Each number is 128 + 32 x the weight over the matrix's rms, rounded and kept within 0 to 255. Layers, rows and columns count from 0. Numbers have three digits each.

# layer 5 attention query, 192x192, rms 0.148, rows 81-95, columns 0-95
147104119119087141091145119202172077172120097095143115107129115128131125157179180124140187135084116131168111042167115109137134121111142217108185135121101117140142141172128113159120152148124143123094119102154148170128086094146180151123087144158110158115079151045155124171160098155121179179
165118160126091137117144140176108106156089169186105120146168104066110125114149117176158177132161127079141062129161088118110085112098120137114171139059173125209079115136143119156174113152088091124099098151170052154098119143108134142143139166097140121133138176122145121091076143143155124081
140156176130165198155177142159142124121125062128147155114099166176122153159112160131155145135137165143151088069157144121105108092158147068129093119123116104073110138096131116124161184122129143097139104124135094138147169139163152106181072081111120076121168134155162189112113134130125137188
098089136134179145126129101127093129142127145105145092133166117141154175101095059132129154126102150142188104125181101126068098095080144171119137176106176086143136158188150099104173118180114200129138185090142124117077112131071109107134098132118139109093113148145187135168118149140095145127
153117078131212095126141060140143099121089153127064145172182166097101075156099113116131158068110067109090116081107177197140105082143063089107097101159184104070146139124128116097138140124064132161102121103094125187093124073094181147157104107150138127106131102096151147111132137142114160142
057186161133106203120138137127124163162109194167085072116103164170117153150085130150151055118106119147173161153119155130101120153133150137179148106154133094106108117138112132129094139167099106131157105106120146109123189104117088130083130127164093143153108126213121111129078156126085161151
100131110131133138135102116141119157139135114116129108103107151148142112146151149136076159152135152106139152086102141132102136121117130125169131162071185141089090145216097103105086128135139171081192142089099057138136122121123140129109128161100161117143131138116112096143175151169104132113
061071133123110159093134131158102140175104163136108151103178109151146123098109123124148135136161082175116167069122120144093113130162136161139171156127168154139104165159104135119137142082099068087150127118112095132171102084096096150098098095109129231123193129122171119175176156134197147158
144060132167093148151089118095112143196115188135134160112125112120144148131141096090078126152135044108183117168190095120147116151093121173135200122129186076144033095116094094124174115135113101083161181135175067119077143123113099113097132167106152210067096142133110162119085183163151167139
116143127125081138090149167144191133145129090174087147154120168140139110124173091098136136177126109137128124143119132139115128155163169153116107107152122140128132146148104145099085098117119082113129123102105116115102089102154125138124123138135151160148128107098150112085118154104126097142
095100156123189096113121171149141087118125156124112135138128149132113154163177091095116099101072139116138096117126120114127155134112125079215160123100134088079138128158175137155115153138146122192100102111158111131140131121128157159144138110149110154148074058138119128114137146104186162119
143085144096111109081131102178060157190099121134142128138151171111151131090159108106133124110171115064070081138141112112164138094110166166096116133121140103104146109102111133118119088134094113120164126097134097173128153115101122137119147160117093089157132102186127118147111139129115130101
130190115126151115093111126152137101103112142113135141135095117123144157146103144115112137095134119123122082157115079134175135159162118119128155141133093173135062096134145115092171129137134125102096174157161101098119212112148102150118087121149131081112142099092118103152126128118074063136
113101094123170159139110102135126110147148059115109144126136106201091119169141081109140185109148095138150192124150117138122184130145166091124131141128155120092135138165113136148126145139124123141136157158122073109172175099101126125128072112144122138057134118099177124130138126127151168128
126124189134122164145087162146117137141139110126134134094128152103103076120162152097108151070093097183196105122103115135158149115161143153127107121148159134104108125103116143121152102099138078154152125137144143136128147073102112168098142131122159149097108113123151120139128077136115150184
# layer 5 attention key, 192x192, rms 0.149, rows 81-94, columns 0-95
057133125118075084125139129134138126128121135150097146117182129132106126140110125072114137096098139090176083131174075127181098135127117145082131153129129146206124128087113104129099035073135134159130106148158108134125114136120079093138110099118140211136173159157093118105076138117160149136
144133105060113090123124094180126181131154187074168166135100160157142117095113115124180122106138138078138137113112164166128173049075114080194118138095206133143128109149131162127177126121070136160108133117053130161112151121127132105171110150148099119121173144112108126145131131089110101130
153104178126158144127116116168099155091147099187117138142177122132106142115081151114161136131113123169114104166144070105102104111072119158086157093129146111091134138105167157122134170115147136094138100135078103150165151128115129158135150126084112130056166103118150162128093117135121157168
128053125107107132123135130168171165114155150188129082121100140172127187092150108156150070088107136112104095139084180119141182154103137083128170137165196111094164087156062134085174140127101157141131112171097114119066165197070156118055127160137196160093125116138116158141168109157124140148
160105129161192101127138144169123131133129142140119132120181132124163120160094116114132162110124187178133151104086069104117129096178187102130121178114116147104138123147130153110148134131117135177145068120057138126189118133169130102092122120114099084105108192064147095110148086171076171166
123147139120095187127171132106112114098125132165125114194105162123113167183103103133119141117111149151094132131135136152126135126120100122134179122200116084038100149127123169097127138113045128142112165151184101109111156106138102114166100066168117104070037134145190152127109122108159135141
130137135149105142142145143162147148133113141117126152110137127119096132084136135085140074102190135104099133132201082155129131122124088148078110118174116130172109113082141193128069123091082140121103121131129119122127129143137143095125080133134183123111135142191126151123064120132112148134
115118116118124155151134083092166132132124120080126112123163147151145104183149058100108122138176114175104167149141132109120105150129156136127122176132103143139153135099131126064106078104144103146168125084155094126178156122084117127146088104081065102135125054105143096085119155130109111108
164093075122099140195146169090107131111160152144114137105078126164144129119104111095099126131051107096166136109144156079122117127038078146134207097097149119168129140144153097107110160107060157116114138082145149123048137138121108165137201135121086098143147123070154142116042144151139132102
101163162159127145101146117113118104171102137082154107188168098141141074167146092140088123159125116127103100129098125195147134144144060165148150104122156104122155170134153133139116101134109129191161125167149143140111158060150128061137125093128078111124152162139135127077115175136145113107
160127206132090139153107182132110101130155170150178146141118149068073123137098154106107111156105123184135150171140120117129141105157136166137116099133105065092088174098159113125109091114158134143079166139140108083105155139092080135114118056125155048123060131102170095151121127096086144152
109158101160073126119151134123137128089150128137102088131105097150169124130110121163132132145149169120180106165114100094147150119163168131130092157107173141130082113133117120157104128120098089126179113177095115129148098132132106129151040167108140117118163132215090129152081071107083113124
098130147160115123153134103120116153138094164137092135102081152118201164135150142174123126072120128128119116121132120119167127145120095137126126122114155116073130114098114089123140087133151111088105149172096133083135146110149170145139138113146155158087144130084162132117141115089141078121
153119128108125141147118074153140165138146114114129161107105124184122159133119131171160146108111129092176085155110137102104125129147065068076122137149183131122144081147117170094104144125117161194098080134126122120161159115066139129100171131049132097097153132145147060119147132181135149144